From a checkpoint of a small transformer trained on Wikipedia.
Size: 8 layers, width 192, MLP 768 GeGLU, vocabulary 4892, 5.68M parameters.
Each number is 128 + 32 x the weight over its row's rms, rounded and kept within 0 to 255. Layers, rows and columns count from 0. The size above them is the row's rms in percent of the matrix's.

# layer 4 MLP gate, 768x192, rms 0.149, rows 603-614, columns 0-191
size [ 95 105  99 106  92 109 101  95 105  99  96  97]
[[ 83  92 147  84  96  75 129  51 195 155 207 151 101 147 159 116 216  96 137 125 111 105 145 175 179 112 113 101 151 143 157 168 192 145  95 171 151 112 114 106 165  91 147 124 156  93 130 160 124 159 163 146 107  46 126  67 133 118 100 135 102  91 119 141 118 141 166 105 154  87 131 140 157 142 118 122 113 117 118 106 177  61 155 137  92 121 139 148 135 138  77 117 189  87 152 132  88 163 147 153 106  71 162 104  87 155 124 144  79 121  47 143 112  96 103  88 121 177 146 174  96 121  96  93 158 123 109 150 114 118 131 174 184 109  75 137  89  96 112 110 135 173  85 123  69 138 103 118 121 121  73 135 137  87 108 125  69 121 134 137 166  61 106 115 100 125  52  61 143 110  94 120 127 129 101 101 149 104 146 114 131 136 156 115 143 133 152 156 138 118  89 141]
 [131 104  72 147 135  63 167 117 192 121 212 130 163 180 136 167  93 142 147 187 144 161 131 120 110 124 134 142 149 120 124 162  92  84 141 119 121  92 115  93 109 109 117 125 106 113 106 102  87 193 112 103 111 109 182 183 129  98 158 105 173 168 138 141 167 153 177 162 132 178 129 144 169 111 211 114 159 114 152  95 122  97 116 138  95 142 119 109  99 158 119 196 118  86 129 187  94 122  60  74 156 168 104 129 111 108 131  48 120  78 127  79 116 156 131 114 115 104 175  73 179 108 145 122 112 152 117  93 123 180 176  96  78  93  92 156 108 115  87 173  27 127  83 133 129 126 164  60 159  93 118 144 142 115 169 168 128  98  98 127 141 141 166 106 153 115 146 140 107  89 127 132 132  93 158 126 162 155 118  92 150  99 107  90 103 123 105 160  94 148 134 144]
 [137 160 140 141 146 107 120 115 180 128 141 132 107  86 114 179 110 111 177 127 143  75  96  85 185 102 134 127 180  41 138 134 166 134 116 154 136 153  45 122 105 144  98 177  91 155 121 181 167  90 113 128 103 103 110 141 160 119  95 110 165 114  81 148 160 130  92 112 117 140 149 148  94 178  98 123 130 186 132 134 162 145 153 106  96  96 143 124 130 109  73 163 119 100 127 171  65 125 129 182 155 158 103 104  80 185 107 135  85 153  87 162 146 133 162  68 186 103 126 112  55 121 146 140 162 161 189 143  72  97 118 216 146 119 141 119 115 122  61 144 121 166 137 105 128  96 117 106  99 130 173 159 157 107  94 101 146 129 163  94 193 143 119 137 102 163 140 143  79 197 118 101  96 125 163 131 124 103 155 150 157 131 139  66 130 115 148 123 154 198 196 153]
 [174 164 177 149 146 107  86 157 153 164 128 134 139 139 151  87 156 141 107 123 189  79 114 229 177  90 192 144 147 121  91 128 158 134 136 170 120 136  70 117 159 104  76 129 147 108 168 115  71 138 140 136 148  83 133  82  96 136 166  94 132  89 125  91 120  89 109  77  37 165 121 126 106 114 165 100 133 135 159 118 145  94 148 126 149 110 109 167 139  89 121 112 107 125  87  90 151 120 175  90 135 108 104 116 114 137  95 100 141 156  61 111 128 151 120 131 122 104 177 120  56 103 103 119 107  92 141 164 147 111 134 156 182 114 156 153 168 145 143 154  93 221 143 126 166 116 112 181  67 140 122 117 153  63 155 104 133  88 147 128 175 150 153 143 103 122 113 174 155  84  72 112  24 130 113 148 118 172 150 130 164 108 140 126 130 141 102 113 174  84 168 157]
 [125 120 101 106 167 104 108 123  55  86 117 166 102 105 159 128  64 131 126 181 143 108  87 142 181  67  98 124 173  75 110 154 140  78  87 104 107 125 130  92 148 138  70 103 108 104 133 175  97 152 147 174 156 174 188 139 130 134 175 157 156 199 135 119 120 106  61 120  98 166 150 110 151 177  72 140  52 103 127 113 122  63 128 156 103 138 135 133 148 150 121 130 109 113 126 114 108  99 117 101  97 151  99 113 194 145 150  89  88 127 121 111 124 135 125 136 105 175 136 131 153 111  55 152 147 152 123 147 117 120 105 192  63 162 173 124 167 136  95 100 204 156 122 194 102 142 113 142 162 158 145 171  96 170 154 183 133 115 147 122 150 105 121 128 141 173 113 103 153 157 120 192 156 133 125 129  89 130 191 172  51 155 126 154 122 147 114  81  79 131 143  76]
 [ 98 154 136 161 121 200 176 118 114 117 125 119 118 175 140 138 169 118 134 172 170 107 147 158 115  93 165 156 190 195 138 151 143  89  71 158 145 159 138 132 143 199 130 116 109  94 118  91 108  77 115 144 113  97  86 138 173 181  87 137 138 156  89  98  97 144  86 149 132  64 160 177 184  64 146 174 162  68 121  78 142 122 133 117 179 115 176 154 205 112  98 123 173 149 135 148 116 173 104 117 167 124  81 112 139 107 147 132  69 128  85 166 152 115 176 155 115 140 104 134 150 133  82 115 114  62 162  82 118 125 169 105  92 161 137 125 142 146 162 143 154 121 126 149  93 114 165 217 103 131 122 198 194 168 167 105 167 158 150 180 137 115 102 116 103  98 120  82 151 116  97 130 161 139 142 155 100 113 135  96 115 136 167 117 108 181 120 143 128 121  86 174]
 [227 195 121 159 107 137 137 126 119 130 190 136 118 176 124 130  66 124  96 124 128 140 141 153 120 105 131 148 157  82 157 188 132 161 143  74 127 156 171 161 112  84 108  65 141 150 108 179 166 129  50 137  96 136 144 129  93 170 135  97 109 101  67 145  93 119 138 139  95 136 197 128 173 132 120  95 177  88 127 114 106  94  89  85 167 117 138 122 105 101 175 127 163 112 105 114 124 118 160  82  96 127 184 149 154 110 111 157  55 100 137 115  89 131 160  71 107  99 202 104 137 143 108 126  83  54 153 113 107 156 142 101 116  92 143 146 167 154 131 141 140 109 209 105 128 142 146 116 135 124 149 142 124 122  93 131 150 126 158 110 159 107 106 150 186 178 137 171  83 124 181 125  88 180 102  91 194 126 141 127 105 150 126  59 138 150  45 120 138 144 122 141]
 [113 112  95  90 131 133 146  77 109  98 154 146 138 155 143 110 133 156 124  57 116 142  84 177  87 153 131 143  85 170 133 146 176 117 106 117 136 128 130 118 112 117 150 163 161 130 168  88 172 148 120 149 144 147 184 122 145 190 128 116 159 152 127 156 105  98 113 118 196 151 139 109 127 199 150 103 110 131 141  78 124 102 125  94 123 161 111 102 130 123 121 161 187 103 163  68 204 111 108  99  94 175 188 141 115 137 163 156 157  98 167  44 121 116 127 130 144 141 156 126 122 104 144 156 139 166  67 124 178  75 110 125 162 178  50 189 130  57  90 139 133 176 141 146  99  80  67 175 131 160  96 131 134 122 109 122  72 134 137 110 145 158 142 154 126 108  84 152 127  99 106 125 184  93 125 111 136  52 164 154 146 155 174 126 126 111 123 181 165 123 203 199]
 [119 157 144 140 112 155 124 129 127 130 134 122 180 138 126 174 127 129 168 106 108 105 158 142 109 129 134 114 174 151 142 153 118 132 211 162 173 158 137  99 175 112  88 141 150  81 175 146  97 133 134  82 121 149 194  75  97 145 125 150 122  70 166 126  84 129 101  76 110 175 112 124 129  91 132 117 135 112 145  79 115 135 125 132 107 137  86 162 155  77 118 162 153 149 131  42 161 121 132 117 191 161 150 127 138 123 186 124 118  60 166 116 138 108 200 196 146  95 155  98 160  86 122 172 162 119 158  83 159 128 129 116 114 140 112 178  87  90 139  91  92 105 126  76 131  92 112 110 107 156 139 131 110 129  91 154  89 192  43 249 130 105 183 121 111 172 110 109 143 120 111 165 165 135 183 136 147  89  80 157 161 136  48 111 107 121 145 112 127 111 118 117]
 [145 102 111  75 113 153 157 101 122 149 152 149 166 118  49 107  77 144  88 105 124 113 153 181 148 118  86 128  64 125  72 110 117 132 140 154 164 141 172  61 155  87 107 153 140 133 132 122 106  66 208 117 167 134 138 142 172 177 115 119 199 146 136 103 139 156 155 114 121 149 161 169 130 127 138 185 179 144  82 100 156 163  96 162 123  92 142  85 132 133 164 133 143  97 138 125 128 175 119 124 137 123 123 141 163 123  99  84  98 106 150  60 140 154 105  88  91 198 146 145 133 127 139 179 126 163  93  82 184  97 172 120 136 140 114 109 121 137  80 152 125  76 133 175 124 135 115 131 132 148 175  98 138 188 121 161  67 166  98 133 171 158  94 122  90 146 108 194 173 136 152 114  98 128 168 157 181 148  64  87 198 156  93 110  92  80 166 138 124 145 117  68]
 [165 112 165 112  97 127 143 112 114 105 148 103 144  69 161 207  79 146  99  98 114 103  80 181 129 100 121 160 118 198 109 106 175 121 192 138 179  94 161  87 155  98 122 141 151 161 137 105 188 105 109 176  98 165 161 124 145 165 112 126 157 149 134 102 100 112 110 144  49 188  87  96 140 171 104  89 103 113 119 124 137  98 115 166 166 100 114 173 121  75 101 142 151 160 152 129 125 112 126 125 126  89 110 132 157 128 142 131 141 140 203 160 154 150 198 102 175 151 142  80 123  98 171 153  83 138  99 129  82 110 143 118 118 169 148 104 130 133 184  95 114 117 128  89 197 179 164  49 143 120 136 160 106 159 111  91 102  86 142 110 135  93 105 138  96 116 159  97 115  87 113 108  92 159 169 105 148 125 159 166 111 172  60 164  85  91 134 113  65 121 189  95]
 [ 59 165  81 127 185 159 130 132  92 208  85 218 118 171 127 118 135 172 129 128 137 108 154 203 201 158 143  88  47 150 133 138 148 117 141 112 148 121  87 155 126 116 155 141  92 132  92 198 134 130 192 140 134 152 143 151 169 150 108  98 152 144 152 141  69 108 135 164 124 171 130 162  99 125 155  80 128 145 110 116 120 155 150 120 109 131 102 162 131 145 130 164 142 132  42 156 115 179 113 136 131 132 119 122  85 156 108 156 111  97 182 151 122 134 167 120  97 108 147 173 170  66 129 116  55 120 147 113  48 126  52 166 184 158 201 143 131 114 102 120 118  93 129 148 108 102 131 156 120 122 177 130 161 140  73 155 123 151 121  95 177 132 142 132 132 104 104 116 182 113  78  59 160 131 134 126 145 121 161  86  97 142 121 167 110 123 144 164 103  96 113 126]]
# layer 4 MLP up, 768x192, rms 0.151, rows 603-614, columns 0-191
size [104 106  97 100  84 118 102  94 107 101  94  97]
[[107 140 178 100 169 191 131 148  91 169  39 117  95 118 100 136 104 136  95 121  98 141 220  39 133 109 132  99 108 148 169 107 130 125 129 143 120 152 138 119 114 164 104 116 113 131 121 127 120 157  99 121 143 143 154 173 104 114  95 142 104 140 153 107 112 186  75 123 121 196  95 119 108 147 185 126 174 127 127 156  93  65 156  59 108  87  91 121  78 150 137  55  79 168 151 147 137  60 136 143  89 145 137  99 119 115  64 144 174 103  83 100  76 138 119 137 140 124 103 159 174 106 171  88 123 151 145 130 103 111 143 118 156 174 144 159 176 132 129 119 103 131 133 149 130 121 178 145 105  79  87  74 202 196 125 133 146 111 127 216 118 126 135 143 122 136 178 112 141 142  74 154 113 155 169 112 114 116  94  78 111 127 126 151  75 124 115 158 183  93 107 101]
 [120 116 116 146  92 110 169 114 166  92 153 123 126  79  84 136 187  79 124 117 178  98 129 172 141 156 159 137  30 149 122  88 129 159 209  99 104 188 136 140 141 184 135 105 150  85 106 110 128 100 149  95 109 101  88 158 149 178 147 101  79  91 107 110 155 115 101 113 167 170  72 145 135 122 137 189 113 110 105 159 110 140 164 151 181 169 102 136 122 204 163 125 117 113 148  71 127 121 128 119  78 155 109 151 138 106 154  98 108  90  68 107 140 118 114 151 107  79  72 174  89 123 160  80 105  92 176 110 198 179 133 153 157 125 159 126 162 122  95 127 151  94  92 123 135 141  96  83 155 175 130 133 113 137 129 134 181 179 166 102 175  79 157 173 160 137 122 120 115 159 123 169 128 149 173 114 152  88 182 158 122  87 130 218 113 100 141 145 121 108 117 128]
 [ 60 107 133 100 115  97 179 122 145 161 153 139 124 128 139 123 129 118 191 125 112  71 120 108 125  99  84 184  63  99 102 148  69  77 160 148 174 137 139  71 143 162 122 151 162 158  99 137  96  63 128 161 176 161 108 130 169  53 126 132 139 129 128 128 152 122 162  95 135 120 116 188 148 124 118 111  78 124 139 148  67 119 119 159 130  86 137  81 162  73 132 126 112 186 119  91 107 135 145 133 133 117 176 166 113 165 127 123 127  68 108 175 143  92 158 141 163 130 187 120 136 100 136 122  98  66 105  99  48 108 186  51 133 131 120 125 139 141 114 109 149 121 100 112 119 144 109 163 121 161 157 144  81 139 138  89  83 119 136 114 124  71 110  86 106 137 120 112 210 160 106 147 155 147 106 150  72 199 135 186 174 113 136 174  93 176 146  96 132 144 196  90]
 [209 161  61 132 141 138 108 154  73 113 163 144 114 146  94 133 111  63  78  29 184  92 105 163 156 135 165 125 139 120 147 112 182 109 135 148 128  86 133 149 134  73 168 149  92  99 102 150 133 137 110 114 114 110 149 137 122 150  90 103 150 110 152 144 147 120 156  99 126 209 173 141 131 140  87 122 138 145 129 111 142  90 124 100 134  67 147 109 147 114 194 162 154 132  48  92  65 107 121 132 140 135 191 171 115 157 102 162  99 139 128 109 161  91 200 154 151 137 137 146  91 189  95 137 141 148 185 140 162 112 119 127 123 142 124  82 130 120 133 111 194 182 124  80  53  98  71 154 163 119 120 153 154 158 116 119 145 123 124 148 104 161 133  65 146 127 128 117  99 171 107 150 132 160 109 150 121 126 106  81 124  84 147 117 139  79 120 194 141 182 171 192]
 [135 140 119 112 125 168 128 132 140 102 144 136 178 112 157  86 171  90 154 119 141 159 157  96 140 164  77 136  74  78  67 102 129 137 126 133 190 122 111 161 137 165 150 122 136 136  71 116 124 163 138 123  68 153 134 125 153 154 164 149  83  73  98 158 115 144 126 116 115 159 104  95 126  63 131 140 125 134 137  94  92 137 166  88 108 116 106 126  54  82 156  83  93 130 191 122 120 141  77 164 154  67 113 144  80 103 145 210 110 142  95 110 134  88 147  99 157 173 103 155 168 112 196 151  97 190 176  90 138 147 137 117  99 112 166 162 100 154 109  93 154 105 171 108 146 153 111 131 133  94 150 116 191  88  82  71 153  65 123 126 123 137 136 128 122 179 169 111 173  54 135  88 117 111 159 123 155 112 114  94 179 187 159  99  75 144 144 127 182 163 196 125]
 [120 125 167 189 183  94 119  57 142 159 155 102  80 145 113 152  78 103 121 180 164 104 136 129 155  86 130  91 132  68  84 144 182 142 135 144 120 114  87 147 107  86 124  78 120 116  74 141 139 151 145 126 156 136 113 122 110 131 123  85 103 212 119  62 101 189  83  96 125 168  99 186 131 148 113 122  64 117 140 168 157 123 158 106 137 201  43 112 145 107 162 132 108  37 107 142 102  94 127 111 142 114  98 150 113 129 124 130 155 152 109 195 114 110  65 178 144 102 172 136 126 138 185 102 107 151 104 160 154 155 113 104 165  67 114 186 126  76 133 165 124 155 169 149 142 186 111 119 153  57 109 160 120 114 116 118 112 149 118 103 160 164 121 142 139 120 114 143  82 165 144 125 127 190  97 143 168 154 154 103 164 122  97 177 126 111  90 111 148  86 123 110]
 [ 70  75 161 148  50 134 201 165 114 171  99 117 108 160  84 146 143 171  82 157 154 150 146 159 156 111 152 111 111 108 176 135 157 140  95 122  87  63 162 143 115  86  68 119 116  85 133  94 128 162 143 155  90 125 142 150 120  75 132 145 120 107 120 155 120 148 128  63 153 105 107 104 132 120  85 108 118 151 132 197 123 162 140 140 142 183 158 129 133 115  84  78 128 112 118 126 167 113  68 123 143 113  68 126  80 129 107 117 179 173 107 152 139 131 105 147  69 164 143 119  98 195 128 128 126 143 193 108 154 164 141 127 213 128  75 101 149  47  98 146  95 182 123 158 121 115 126 113 152  34 122 140 110 108 123 132 154 141 126  95 111  78 117  77 158 104 206 111 112 167 139  87 143  79 150 152 117 124 109 141 138 197 107 128 181 124 134 128 133 161  94 139]
 [146 146 116 102 118 128 107 158 129 162 164 138 181 133 131 120 184  96 108 137 163  85 133 168 142 172 174 111 173  71 176 190 118 109 117 127 105 158 119 110 126 143 119 110  70 165  96 150  96 118 129 144  87 232 100 140 116  81 147 100 123  98 173 132 182 170 107  97  96 128 172 148 114 150 148 118 103 157 110 139 162 178 159 103  72 153 126 155 140 135 157 104 110 123 137  96 134 195 127 132 119  90  71  77  78  82 105  69 170 132 144 106 126  71 173 128 116 108 178 107 171 131 168 224 142 163 102 145  94  99 199  95 145 125  98  91 115 127 135 137  60 111 140 129 141 149 113  77 121 146 113 163 131 109 104 119 182 116  87 131  96 166 163 148 125 138 118  86  67 113 134 152 151 147 111 182 139 135 106 132 106 191 176 167 148 108 147 125 161 163 161  60]
 [112 131 133 187  98 107 163 128 169 135  98 153 139 185 187 151 205 127 112 110 106  68 106  84 117  86 110 161 103  94 112  88 108  84  70 171  89 120 130 130 163 154 148 100  52  99 111  94 174 152 150 113 187 120 105 162 126 118 121 121 116 114  97 169 118 181 115  96 133 129 111 143 116 127 147 211 162 123  99 157 124 117 151 208 162 148 109  91 123 112 147  81  77  99 167 169  63  76 126  70 104 192  91 144 158 110  96 119 143 106  85 102  78 114 126 104 141 128 101 134  91  87 114 152 115  82 106 107  64 118 107 166 164 176 128 178 114 113 163 112 166 115 118 116 151  87 115 141 122  95  66 143 176 126 122 158 130 121 111 183 115 121 156  97 141 155 112 120 133 141  98  84 106 126 189 135 184 124 177  58 153 122 167 177 138 138 118 128  82 139  92 130]
 [ 63 138  94 116 122 175 139  75  84 110 115 134 110 142  80 167 100 127  93 159 131 147 167  53 157  79 138 134 194 119 123  45 158 120  86 142 114  91  68 132 111 128 180  94 109 153 147 108 133 183 126 134 155 111 148 134 140  99 112 120  93 106 166 198 164 124 152 172 145 167 131 126 159 110 155 120 147 194 157 127 121 175 153 142 169 122  96 183 168  86 148 137 142 155 109 135 137 139 129  95  77 158  59  58 106 161 111 104 100 134 101 163 189 117 158 146 118 137 126 150 117 101  83 101 103 119  59 116 135  39 146 103 145 135 135 103 146 150 100 103 164  77 122  96 111  90  97 176 155 132 151 156  74 111  59 151 139 171 161 160 108  85 128 100  81 144 186 178 152  96 153 166 153 105 138  98 133  99 135 101 132 152 103 155 110 163  82 163 126 163 126 123]
 [ 97 159 183 100 168 142 154 119 146 133 119 129 135 126  72 190 157 125 118 159 123 135  79 112 131 178  99 143 127  80 144 143 160 111  95 148 149  77  99  80 110 110 115 153  62 129 164 174 128 107 137  95 125  89 135 100  88 140 160 145 201 161 108 191 147 141 129 138 141 164 105 157 118 118 134 150 152  75 117 145 136 161 128 153 143 133 109 145 143 100 135 113 153  71 134  90 112  59  90 143  80 107  66 134 157 111 110  82  83  87 176 140 165 212 146  88 116 167 139 123 126 129 123 137 212 151 136 155 113  90  64 123 140 165 190  66 162 124 150  70 126  92 155 112 149 160 124  71 174 124 130  82 111 147  94 106 143 126 113 159  25 104 154 163 130 143  98 139 114 173 108 162  82 147 134 122 182 143  90 186 155 148 138 100 127 152 161 140 109  95 150  75]
 [113 135 137 190  88 110  76 147 128 151 140 109 106 137 112 171 129 103 117 180 153 101 112 121 162 100 147  46 184  99 163 142 119  80 173 155 150 146  96 162 100 150 104 119 121 124 137 124 123 103 132 184  70 166 119  78  50 139 112 137 165 106 126 177 171 166  87 141 102  76  61 107 127 145 108 154 163 130 110 123 136 190  92 145  98  91 113 150  79 178  77  88 126 141 121 132  92 160 136 103 146 133 138 194 201 142 176 125 165 123 154  76 124  75 152 117 184 109 131 191 176 107 124 179 163 157  92 157 138 175 155 164 118  80  88 126 125 126 137 159  86 132 124 136 144 119 183 187  92 128 116 118 154 126 194 121  75 187 119 109  89 151 108 108 121 193 100 146 123 118 145 155 133 191 147 117  91 142 133  87 146 153 160  95 136 133 124  66 111 118 130 151]]
# layer 4 MLP down (transposed), 768x192, rms 0.141, rows 603-614, columns 0-191
size [100 105 101  97  89 105  99 100 106  98  97 105]
[[154 127  73 122 109 126 143 179 147 156 178 148 153  97  93 107  99 107 140  58 174 109 106 190  86 132 103 170 104 108 149 118 107 118 118 129 130 131 121 102 146 107 132 150  84 129 154 137 110 101 143 100 128  81 143 134 184 132 155 138 176 171 132 185  96  64 151 132  96 163 198  76 115 117 111 135 173 114 139  65 167 127 108  96 104 163 141 115 137  93 175 188  92  90 117 190 107 154 112  99 163  90 107 173 142  93 204 136 122 172 154 123 146  94 181 152 135 114 138  91 156  86  60 119 118  85 180 102 161 173  93  95  99 122 119 169 113 130 122  82 151  79 165 137 173 125 108 149  96 159 124 142  74 105 127  91 142 137 106  45 106 166 142 148  70 178 114 118 182 119 157 100  95 132 101 181 116 119  98 151 140 152 155 133 123 143 139  56  98 155 148  68]
 [ 86  90  92 106 136 107 141 154  59 147 109 112  74 100 136 137  86  82 142 136  79 101 148 100  73 156 130 179 184 108 131 105  94 122  82 120 122 105 170 117 116 121 105  98 140 190  96 139 102  87 113 167 175 122 110 140 135  73  85 128 129 137 158 143 120 129  94 128 163 103  96  66 152 147  86  93 110 105 201  77 127 125 148 159 115 163 140  72  98 122  86 124 143 142 135  61 117  83 150  84 163  71 120 138 104  72 168 172 122 122  93 117  87 152 104 121 142 163 116 165 110 114  36  65 115 151  89 157 136 118 158 187 123 120 136 135 177 144 114 124 136 150 177 123 134 115 128 143 133 115  95 131 111 189 157 135 107  75 102 132  95 191  93 127  82 127 126 135  21 148 108 136  94 142 164 123 125 109 117 109 175 133 123  91 136 212  76 170 136 152 153 144]
 [119 160 167 183 169 113 133 161 153 165 127 128 110 109 122 171  91 113 135 137 176 165 142 134 122 112  83 117  99 191 121 118 123 157 162  53 107  89 123 147 127  63 138 138  76 131 155 111 181 116  95 102 109  61 171 142  41 212 135 114 148 180 131 146 137 210 141 110 168  86 127 108 126 123 141 173 164  92 166 126 115 146 127 104 106 134 143 134  93 184 116 151 156 146 114 153 170 171 116 140 118 158 181 125  61  98 145 134 167 141 100  75 156 140  97  44 142 106 159 121  24 144 128 138 135 113 159 138 109 114 113 133  78 105  91  97 107  46 123 146 134 146 129 169  99  77 133 126 147 141  78 135 165 136 116 139  99 108 166  95 127 137 149 152  97 147 128 148 110 144 124  39 121 137  95 114 187 127 131 151  85 115 114  86 168 112 103 146 159 106 110 165]
 [106  89  89 106  88 146 155 135 112 134  72 141 155  94 109 148 107 158 178 173  83 134 215  59 122 123  48 161 153 127  99 162  82 154 104  81  75 171 190 152 146 146 116  87  67 195  64 114 144 174 101 106 141 176 122 162 114  89 163 154 102 136 112 156 131 166 130 157 156 110 114 159 147 184 142 140 110 127  81 118 132 186 133 169 107 197 128 120 128 111  97 121 106  98 156 137  87 145  71 115  57 127 122 177 173 140 113 163 113 142 188 132 113 110 134 142  96 150 130 147 193  77 165 125  90 102 111  97  71 186 117 137 103 107  94 143  92  81  85 103 100  40 113 148 130 128 151 117 112 134 102 116 115 131 116 171 137 132  77 116 106  94 102 133 141 158 149 119 130 160 184  91 144  88 132  86 133 101 143 134 119 158  98 154 146 125 140 160 109 151  93 127]
 [135 144  79  73 147  13  94  96 128 111 125 101  86 125 159 195 104 133 122 155 143  89 136 161 130 129 140 127 163 158 142 100 175  95  55 139 142 120 120  87 159 110 111  67  99  95 144 153  93 122  96 133 180 112 161 118 106  85 170 130 160 165 109 106 133 115 128 127 115 154 131  74 151 147 148 123 139 139  66 112 128 101 138 208 107 166 163 131 174 156 156 153  94  79  44 132 114 101 142  92 111 166 113 122 160 150 114  93  84 153 147 158 148 133 115 146 148 163 138 108 123 163  99 136 150  84 127 180 139 107 119 182  98 128 145 145 217 125 108 149 166 167 107 146 182 166 126 153 161 138 173 121 101 148 145 161 112 163 110  93 147 148 123 144 159 131 157 177  81 150 149 144 105 108 128  96  99 160 171 140 114  63  70 194 157 120 105  94  49  80  92 141]
 [ 89 162 181 113 110 174 139 110 135 123 120 157 132 104 129 170 184 144  95 147 185 117 115 136 121 114 121 174 101 110 130  84  72  95  98 127 139 103  92 118 119 146 110 122 154 123 131 135  95 123 136 120 190  95 114 156 120 159 125 133 103 121  95 168 129  74 109 189  87  69  97 176 100  91 173 128 166  77  93  78 187 100  88 126 149 121 173 146 140 143 119 130 113 128 140  86 134 165 138 131 159 120 183 111  75 128 155 123  87 142  83 144 156  83 165  72 118 127 110  71 102 147  59 117  88 141 173 175  92 114 116 170 130 128  99  97 172  88 131 113 145 151 123 111 116 145 188 171 116 145  96 115 126 106 160  49 164 117 195 163  90 110 207 138 132 157  67 119  86 173 114 195 143 160 122  94 118 115  99 145 150 148  97  90 100  77 115 165 199 112 191 122]
 [184 150  97  96 226 124 136 110 177 125 134 123 152 113 129 118  88  81 160 161  81  76 140 130 107 169 149 122  75 129  79 132  98 187 133 128 173 193 124  99 109 143 177 122 144 165  97 200  47 123 127 122 148 156  96 155 108 177 139 122 119 110 136 126 143  95 159 156 187 184 169 147 118 142 165 120 159 122 166 148 142 101 102 114  61 130 120 145 145 105 137 169  96 129 108  96 117  95 107 116  82 105 169 106 165 169 121 105 119  95 156 156 132 130 210  95 145  78 171 190 161  88 175 123 152  99  70 141 144 121 146 122 103 133 177 188 115 114 113 113 148  91 134  38 127 118 170  54 116 138 109 106 151 179 128 122 170 160 141 155 134 113 146 151 116 156 107 133 119  79 187 172  53 137 107 132 142 139 121 146 113 104 145 142 125 122  91 110 142 158  92 112]
 [133 174 140  87 102 151 157 115  93 136 157 136 100  83 145 103  81 158 173 113 112 104 129  59  99 134 120  69 102 181 119 152 112  89 159 130 169 117 105 177 127 135 165 109 158 153  95 171 126 143 129 136 132  86 141  90 134  87 141 191 117  97 111 122 112 106 113 195 121 122 120 159 131 172 197 123 124 114 110 105  87  48 123 129 114 155 173 221  99 127  66 136  63 126 158 171 123 130 135 115 155 162 111 130  92 120  91 142 134 183 142 123 156 118 131 166 128 147 137 112 185 168  22 114 108 145 140 152 175 158 132 108 150 168 169 145 110 107  71 125 109 130 146  99 114 119 116 180 127 146 160  99 103 132 122 129 111 186  99 149 159 115 189 102 110  86 124 164 139 125 112 185 120 129 141  87 110 133 114 108 144  53 169  58 201 173 117 145 201 140 119 122]
 [154 100 163  84 139 162 106 152 120 115 220  88  98 115 149 116 109  89 176 100 161 163 139  81 141 166 103 113 203 154 101  93 149 148 155  46 141 102 145 111  60 131 158 223 136 145 134 107 102 135 116 157 171 161 170 153 156 136 128  61 135 139 120  98 154 132  75  94 105  98 210  85 129  91 140 100 112 118 138 141 123 128  67  99 196 127 124  91 146 180 116 110 149 150 134 118 163 175 147 107 143 113  99 159 157 137 102 160 114 103 179 177 152 187 118 154  82 130 116 101  91 129 108 114 134 180 118 153 106 141 104  92 173 118  83 107 103 124 170 133 109 126  99 185 136 142 114  54  93 116 154 155  79 114 115 137 159 103 109 130 154 102 124 156 114 133 130  72 142  99  88 196 168  90 101 160 123 139  98 159 132 115 117  70 124 166 109 103  82 152 104  90]
 [203 148 151  95 116  81 116 104 139 101 164 153 116 101 132  83 120 127 132  78 158 146 131 163  93 146 141 136  75 113 149  91 130 103 143 148 123 155 114 139 135 106 140 119 135  86 145 146 144 102 220 125 168 116 134 133 136 200 148  97 149 162 113 142 109 133 138 130  86 102 113 138 100 124 145 124  81  77  89 118 123 151 133 185  97 100  91  72  99 101 119 122 100 102 102 138 136 153  79 134 127 134 172 132  87  86 119  85 114 125  73  80  95 201 111 121 112 135 111 132 132 106 133 177 102 121 144 128 169 138 187 147 115 104 118 188 128 162 128 198 125 110 121 150 111 148 159 105  77 105 186 118 180 170 146 195  43  83  59  88 146 124  86 111 137 112 117 101 129 156 100  79 103 184 158 187 138 190 106 100 157 134  59 112  98  98 187 120 139 135 139  37]
 [188 165 121 159 142 115 137 174  85 155  91 109  86 157 146 100 130  89 135 116  78  92 128 141  49 110 142 121 123 150  91 116 150 185 113 119 135 201 127 157 128 187 136 112 136 134  99  98 156 172 138 127 101 121 143 128 106 121 119 158 117 138 123  95 170  73 144  77 149  68 119  81 159 126 128 139  79 121 204  71 174  98 143 133 142  94 121 104 149 158 116 135 150 133 150 130 129 141 142 143 188 126 107 133 185  91 206 154 116 129  16 156 123 120  85 107 108 102 185 151 143 136 115 136 128  79 150 117  93 118 162 119 137 127 108 168  98 129 131 178 138 147 101 151 127 123 139 146 111 190 123 156  83 128 211 128 132 103 113  97 190 169 142 122 145 137 113 184 192 113 172 128 198 114  62 131 103 125 144  89  57 113 170 134 168 112 108 142 142  76  80 146]
 [134 212 134 174 106 127 146  95 102  81 147 113 140  70 129 124  87 120 154 116 154 181 129 121 152 158 120 158 179 158  88 104 123  65  93 231 124 161 128 109 183 148 112 103 142  82 166 130 115 122 110 114  90 128 102 117 102 119  97 154 126 156  84 110 169  57 151 128  79 128 155 126 125  84 113 126 100 129 109  93 102 126 147  96  66  99 105 108 126  98 164 122 112 101 148 105 146  81 117 154 106 121 144 189 119  28 181  83 154 137 104 147  91 107 174  90 123 130  63 101 166 116 154  86 131 131 136 101 107 136 185  68 174 114 126 121 151 158 128 106 124 117 186 152 173 125 113 115 150 119 120 146 160 157 206 118  66 119 141 137 135 130 183 130  60  76 156 162 134 167 184 118 153  97  95 150  83 113 129 116 163 120 105  95 168 173 112 113  84 141 106 147]]